config.toml
n_layer = 9
d_model = 96
n_head = 3
n_kv_head = 3
head_dim = 32
d_mlp = 256
vocab_size = 2048
activation = "squared_relu"
norm = "rmsnorm"
norm_place = "pre"
norm_eps = 1e-05
positions = "rope"
rope_base = 1020.0
rope_fraction = 0.5
qk_norm = true
attn_scale = 0.247
bias = "none"
tie_embeddings = true
parallel_block = false
extras = ["local attention windows", "shifted keys", "gated attention", "exclusive self-attention", "normalized values", "capped logits"]
init = "normal"
init_std_qkv = 0.0537
init_std_o = 0.0666
init_std_up = 0.0768
init_std_down = 0.0768
optimizer = "adam_hyperball"
lr = 0.00411
lr_mult_up = 0.88
beta1 = 0.9
lr_head = 0.0152
grad_clip = 2.0
warmup_steps = 192
schedule = "wsd"
decay_fraction = 1.0
decay_shape = "linear"
final_lr_fraction = 0.0
batch_tokens = [8192, 16384, 32768]
seq_len = 256
doc_mask = true
train_tokens = 105100000
steps = 6021
dataset = "wikipedia_en"
Each number is 500 + 25 x the weight over its row's rms, rounded and kept within 0 to 999. Layers, rows and columns count from 0. Numbers have three digits each. The size before them is the row's rms in percent of the matrix's.

# layer 4 attention query, 96x96, rms 0.0537, rows 7-31, columns 0-95
072:473488456505502502512486503510506497476481561526488505534541513508497473501495452533511466507469477557564482491523469482513494438497460543507477459500538511521490473482528546500472508544501516506515553498490503496456536490467511475493505489492489524507530524521530499508488511498493498504
051:510528506519503516516495520467492502493487495518544476566518495504513508497461504476529493488547481475542508537522497465483512517551480490486522465493495474497508517467519474510479514485445486467472500517531500450421476475494484526501505482507476523463473487458513508513472522519455489489
057:475478475499488529519473523512459468467503557518510484509531529528517483491501471534512488502451495548550451471506478499505507460506506550509488462494548506533482475488522536489491505543515505515530539491498487520466524511478512458512505471506493525535537534542529510504495511498516491480
060:485506513521507522518478515447516552546471454450488470455505517497500515503482543519480488518530499494490527521457482514506494503475471500516509505494501523518510501513497549479492472482528485517522487532554530518502522535518522519435492539498490495525526516524446441482507485508492486491
067:549539538528509471508493501468529538480513454512521482454453512482527497497514562499503494530527508447497480527500551514492489551487508497488531529477492450508520519531495444526494518461454502518477475495491496507501455502504484536486503500492507487511494486466512491513522465514506495481
079:494486515512459518519530537496513492483501516483488464511545556504508507515524473515546453504497499522539552479478498511516465452496483508514491481508500491505539503506497518501480513494552490503488499511519544554487516534475518508495471477521458451525558528537517505526514481484455502475
101:476460524528482501520536519495483482487485458495488476544525536497439500516482500507540524505515484513498534507521456474498495516549462485474461467468525503549534500476478509474479494514480486548498534518563479454471481526492465470489475486512492500506482529496496469526478491497502492486
129:469483487510496526517513511544463490511484506499519481551536512515516474508513434493525483530445465537513503478520502462500502460527491515515486515482563516485487499466499507453469479527517486510521498489517490480447518470472522425519467483528473511523510524502497486514472512491493508481
088:495483532470486497462524491484496478466506445489487485477491497507450501495508503467483507482520528464453532538510519536476511527504540456479498491534514527495513478505453495471485477470479490534450511493499472484546511515562539512481493484527540493477463485486443494485486492507483514502
126:485507520496499525471512533446514540491471492510530468479490527501460509524486484487501501515502481497494543471504455473507521523503517531464456453507492521484520516541523524486468491531515527522448480504595506498502500477502515531521489473505508460495513502501471485529492549517474502524
110:544525519505487504511477474469521473477487497506500447467501507497490560489502502453473495516500464496456477527491525507497560535507540512492547499462468482555496527546534486512484484491494495522498514474499466480518496536514513519498500529523477532509512503488557542478454509504505489508
115:484510488452467453493521488496471490546513501495526526502513476474515475506474481453488500508499476505510530511516546479526505513458519459481508454499525456478531507497552469519507463487494501494458509529484515508514510563507511514496515513453460473487505506497498557513516510455515486545
115:516487484474483522542492491506512497494453512533470492452507499539514469480501487486479525503466542472475509501511506520485508454471525510525542492537498500478506495523514517484548464481552487491473438494460523550502474496515530502485545501525505495565472507537517479493504498524499511536
130:478444475445458484537500429511515555516504504492479451521493480510505484498497516511487491515510464492523531493526522492501505480549485523485517511501513520531464490527540516538488536510517481466468527526512506497526530504505508466478487495521474495452460537511499471490466524483501480468
130:473460502506481502525504483503465483536488479516460471544550554512468503516500559487512498503520512511510503502501502494514487480544530520533511518489554496506508536479471476466503495519473520511549527492532529489509509495524510503502522505507477496508421527516523492459470519531550511522
114:459442542486512477507534481502484480502528525475512449527488486467505546518534524477519536480489517498482483482468513452511524499503538473488468519530522535461482490511486523522472488505504512497486514490475537517470472476485509533517525505526495501558470510533503524531526471488476449486
102:491494442493507497506513494533487498494499551432457496503495512503504497480514461480506472503521504524465517460513542500511515514515466514484491492500503494515525494501495509512533490528507496478512513520502568544436495480473506520505496469501431478515535561475503498523468457520472499506
121:475469507525494498517512496476488504496477519535509534493512496515511465480484481530517512520488542554551481498476486525546549486496501519507510508494484500500504494498496569515481546532523498480518543499491477542448536507458516455514500500502478552518488533528461461508464489499525472514
127:504465499550491521486505495513491553501440481497495540507488466492488527520491482452523504477492530511484461516496554488503519497496472514502518470499525480506500450503508511477490513491426520523548505483513523480493491482493500474441507498483488545459506477495433494526524532497498522508
130:499578470483497506470515510462474502490459504507462525480479485498551534463509533479519523506507487471485497499522537503504510504491540503470541496518455520451514500523475477490507539501478519474484477484524492498471506512500481525490521504491543467465513536521531539431508496500480505528
118:482512544510477496456481464510524544520514513510511513484513498522495523535474523481493442519531481476467507527494495466478514521509495516481497518488506478427489541520501440527487562482509512495497502484491527509469533508492497521526510515476492477455469452480470506460473474465492486517
123:513517505474486502530474526517567516531537487497506483487439530507469508507489534499525508491514498486507477493480485498513512509535474472453529494522502486502514506528492472494545536494520514539480479510482498471498439498544519488508544532489484511513537494447444469453481501503507539489
148:517524521515520461451495509487578481477496468524556480534480474481473498514495521503493490471551531478536499531517508501480456539500490519481524496514490469522552454485496476507485517470508493471502496496501542522480492507489448544491533539469503482490471506478480508520492487499498475517
131:446454501470500529531488506462483457484532511514482473539487490525476531502424446478477509471502516493506504466497484474498495467525466554499496501477469491477497495510513514494484511515515505483466497506528471462474511486547481501526501489448487503507487504495537469525529476451489506524
124:500492483540479466532489481537497475512543485493491482503488540559449532489488500482497490485508485477483503524496485509525486518457501495484502515511530494462513425515511544530470475501552504488488505485496553525502503514510488532440498465464505518447501488513529495476519482464518504480
# layer 4 attention key, 96x96, rms 0.053, rows 7-31, columns 0-95
029:494502514498483477521535462476499489505461453466508501503453517514500501494506474504488501494498496495479513488549500531539527491524477506457516476462495479537510535510488452526419505494549515487497481465545461523478517493496472493514481513445487471496504549536512459500510499519524485492
039:515526514481485457485515505511523485491492473493564518528478511486460529512493491484488504475516482497464493525505504494525478522481492504435512468517500505489515454526495474494429512478495481518447472516534542500490472482478464544483515503432482452494504490532513521487494471482530496516
033:495481468463476484518497485485466535523459517512433538455487493505479517471532463531491476490512505534492518536493524551523522489535468512513503474494515527556467536503506542533485522506535521523517519478544493530506541550520513498506480501505488496491485535543500493495496525515498508510
041:497514492495496506452477530485481534516546503468489528491520476536501488465512430470542465491492484504497549488488556498526492519503497476498497494445513488502491533501472538490506531517498527547541541496532518528485523518499491498483476514535461444490482524500463495516486517512497466490
045:518521487516516527496532493488494519495467480544465484465487480488531505504493540508461496542499494486483491521498490495484490520500488485525533542522450490475489560479540464531540447488493499481497454511437502473472489500519519531507541508538536533485488468490508513527484511507467543504
049:511504530568502477493499502508521500511487449535523456529499493526548522518481520490496505525509499481491462491492507506432479481516502507484513505436532486516517513502503463495478471478510504569558480484508521463511472474486514467479466490490484497479485514468550485524528519501515481505
055:539559500511519492470478510498528476473505529500529523516523497495505477505449495483504474494482511475473474501516482523518497493472477484507491527497497480489508465478462511521530467475508526485458482483451548552518467516519477515534495497476541448486532438512519524516529455491491481530
043:526504481493554524535479520510488526523562517465524539491481496512507486527483527505468519473474461499471461472505516531503534472492470477507481510450515476465461508537513506482492466518545510482507503513487451490496526473492493458527517516487497526511493441460519531491487517491517509534
052:519550486500498459504492498495527439535489505515454495538495524446500491530499474511506486508526483483494516498499508513515496534500530516416494515524484487497520517472453445486550503524495496521516484495499494497499466544503486550511514479474490483507511525515517569469521505520519517514
169:484515521493501519469509536441511537492474491503525468476488528497465510522490488483502503515507478495491546476506455476498520529507519527465455448508491518485518527548521524482472492527514530523448479507596505494500503482501509532520485474508510462496513505501475494527491543518474503525
143:545515518503490504512473468469522476480485492512500443460497505496489561494498507460462493518507463496450476520488519505495556527512531518495554503464472487558485527547535486517481482492499495525492511483502465479526495531515513515503501532524479528504513499487554527475450505498500488507
139:472504484463469450496518491494475495539520500497538527504511476481505477510469474449491503508503472504507534502517534474535498509458517471474511460496530449473527501492553479520502474495500503491453513527490518516514519557509504513491514512442462474482506494488498548521512507443511478542
127:513478479474474531542491491510508489495457513526462489457504505533506462485496490495474519501468543471469505503508501531484494458477520511532538497534506500479503502518509517482547453482555485492477449493462515549507470490517532496488542499523506497567466514533523473501505494529505512529
149:479448466440462482532494438508516550520504504482478447511498474510503488498510519508482486506518460491519539498529530493498495487541486515489522506506513521530468489527535514537491537506515476462472527519513508497531523513510502476473491513524478487449455538509501476476459519487500486464
150:474461509507482508523510481510474480534486481512457466541546559522470510516506560483510505499521514508500508498501500495510486484546531517530511522488553492500510536482473474459506496519477519518547524492531529487514509494526511510496522506506474496518424529507529490456475515530544507527
141:462435550487515493515537486509479471502532521480514444536499492473502543528536524481525533486484521503490486472468513457513522494508542471500472520530523536458478495503487513523474494509502508502498516496483541507475471478484513527520523506524492502556466515521505523529534471486479458484
134:482491442493501497505514503533487504493512553429456488500499510509501500478517455473511467500519501514464524475516541494513513520516471512484480493503510492517532496507492511499528497531506502478513517517504562545438499492479508519501499477506431478519542555481503493525456460519474503505
143:476473514527501494511518511485489493506482519529502531497510489512510458469498481531524516517488550552555488506471486526550543496490509508517513504497484499501520489487484567514491551529525496474523542494488478543453521518458509449516505508495482548524488535529461474506469487502521479516
145:505470500549492521478503491513493551503441481499493544516484465486492527517490482449519502480490528513478457517500554489501520498495475511502518471500521478512498453505505503478487513488423519522549504479516520472492493484494496479444507497483484542460506474492436498528530529496496519506
126:497576468482497514469510504459465509484448503511447530484481481500544525459507530489518526511501489481488502501522529508507512495498532516472539497516450531449508499521467487496502532504474517475491484482529487496468504504496478512491514496483547479456509542528530529439515496499481501521
144:480512535511469502458476460508517547518514518511504510486515500522500527534476526481488439521529482478462508517501499468476512522513490518478494514484501479426482543527504444532487554484513514497486501482489520510459529508498504522524509507474485473459480458482474510459467472467489490517
134:509517508478486499529470528513562510532548486502509485491438532509465503510486531503524513488516498481503471488481479500509520503537470478453523496522509492503507502525486474502539537492520514542479485505479492467507444497543517482514536521498486514509529490440441467455479498509511540485
150:516514518522514455461488501488578481479491466528554480534475472484474493514489518512483486481549528480538494534508506512491460531492484526475530493507488461527547454491507486515480510472508484466499498502497543521477500500485449528492535536464496490481464503476480502529493487498502470522
127:453455504461504525534486508464479452480529514515475470536490480511478531503429450475473503474506520491497506462492491471505504470530472557497504492485461497476497497509512504491485509504510501493465499510533470460477511496550478511532509491449485493512484496499534477526535480458490512529
145:495502486537479460531496484532499476508544486493494486505488534556453531488492505478509489488509484472490499528502486502527490529453499490486498514511533492458513429522508541537471477503555504480484501484490550527491502516504482534439500464465510516452509489511531492477517481465516503481
# layer 4 attention value, 96x96, rms 0.0534, rows 0-8, columns 0-95
094:497506482493500458472509497489489462501515499438471449486515486497543461497554439530484500515501526497495498440500502521548523486527535500517477486503474473554519495493542516480497500497470482486507524484532488482526526524499464532484507563476514498505488522499513539503495486527529524499
098:536477488472467500464494485502515516430501492509523493490486514492496502477506492501498498479497538482484505466484471483501528542478503529473509499443482502503486504553550482535462469505530511461529502498481512513493518540490508516556523461488464509507516493505455480529541495453560495504
098:534493528425491513497498517492505488532529472510489531554527505497503502508447493521461491538482493478535514528514487464474539482487491549525489525469499474472552496519503502542478499513451518458487498498488461505526522502530509479425508510480483490509507500493488510513514536478520506498
099:513498476495533499521489478499471525478480525511467504481527552537475509489471465526495467517443513502488523499502516513505439488495499493513528449509482436490498512471484453511508479497505471526455456506482496496492480494497446523480515504507472528457507510529461485554529491509500520475
099:478501513485514507524504533499541492504515506478499524457532514535457523464500498482485494451513439516510518549458494471563487530493511496544518472518541498509527515528546503545507526499473531487544512520509479510481472529479519519556505478502502506471523535513498522512494493528509489481
095:487503488524510494480492543543473518514474507462446508502516470490478528474513533558474551490489538537500517487508421473525505486524500526490496498486509496519490508550464481513505480480466495520503476458473512501476481476491519494455531473545504491467477476503471534476521510497486511505
104:485467459516457512508491499504523510519470491468538524515552516530515504492507472489512489538530480465484491541479535460500485511477509483474447479474524483549494496520516484476488495504484458529490505504500511515555454474473505491463487464478511513531473517470488477512449447497468511497
103:505509469503505513494491478516497442484522502514504491533518498535505512480464533464445462524513496476487496482495467490487495512533505470493525482525489474500506505537433497498488525507495529522498525483476567518503513466463511507516493533435442484536476495506519497472486504533507519554
104:544505470530515507525516513525472536507472532508488493490536472481517423527472487491494496453537487495498486509443468496518524489501521541511546523502474489503481494494481508498499514499541491539477476513525458500497493516518517504531512487443526487475461515512455481482508541488518475547
# layer 4 attention output (transposed), 96x96, rms 0.0658, rows 0-8, columns 0-95
121:488516468517508446472492465471523477498485484448457458481498494500537461507515443526509510547520533493468505460471471497531465544528508525544503497498504467511501494478530533512493522497452524467481543491520498477503529493494468508492501513463487505502472516500537487540496469495502524501
115:516490488498483506479504478518527518453510500469494525489469496446493516466487520520473499460479501464465477477488462506468508547500523529455480495456506475525457536501526487551489481531495525467491501501483483501508474493485534506530513453485505537522489494521490514527560507523561505524
125:520473523437503519502528488518513509538533483517462521536508512508506481526452483507473489527501491488538538525496474489476518457466501543513468506474501497489558512511500497513475507559455505471509502508479478507539533515542512492428515531477481490488514505512505506492521513476540520488
126:524485487508520486530487498512495532501476545524481506515518542538499513495467458513484497518434513509489506535506507486502444497501470478505520464499505431505511509462518463508551516542493478496485435502474509466498463476470444517494522529514489508469507514491486481539515483509502503476
112:502493506515513506526531525520513504508536522479489486468530520543466504482479476507472519484508446509496509526489489491528489526505470463561492483504527526498539525517558482523493498517504554515563516474530487553494451511493526506554493487509505491471537541502489528495504495512531476495
125:472499494516522494490482544545501481509481499458437506460516468515506529471516549523513510509477513540478492511503434442534507485506483524497515471492515489512478523557477490497498489476478474507495502471504521499473509482520501486463524486541491479440484473517483509457524516521457507508
116:516455456508445507556496492489535466533503505465512501508526541499517456478519501511504490510523477471488469550478527483495516505454491496477485488468539473550492528531502487500489482491485485527464508479522472511551448495502507473478489479496509493512479524445500487545476473493477506500
114:522509477498499490501515487517497420507508509510509494515490500518494495459495533499400457511499477490465483498500492509483494525553506448493513486522479494488531513531471502492497520511485535488496488479482515510486517518475483478497470516449430477505464489503493527479465489546513491535
126:562520480513501480501519501527485522499473513494520487454521472515536452519467499484486509437563479517491470500461482505497505485491495549479552516514474482510471468501493515488494528537518482517473485505524472512508510530517507504539520485466492466458473519495436482489501519493519477530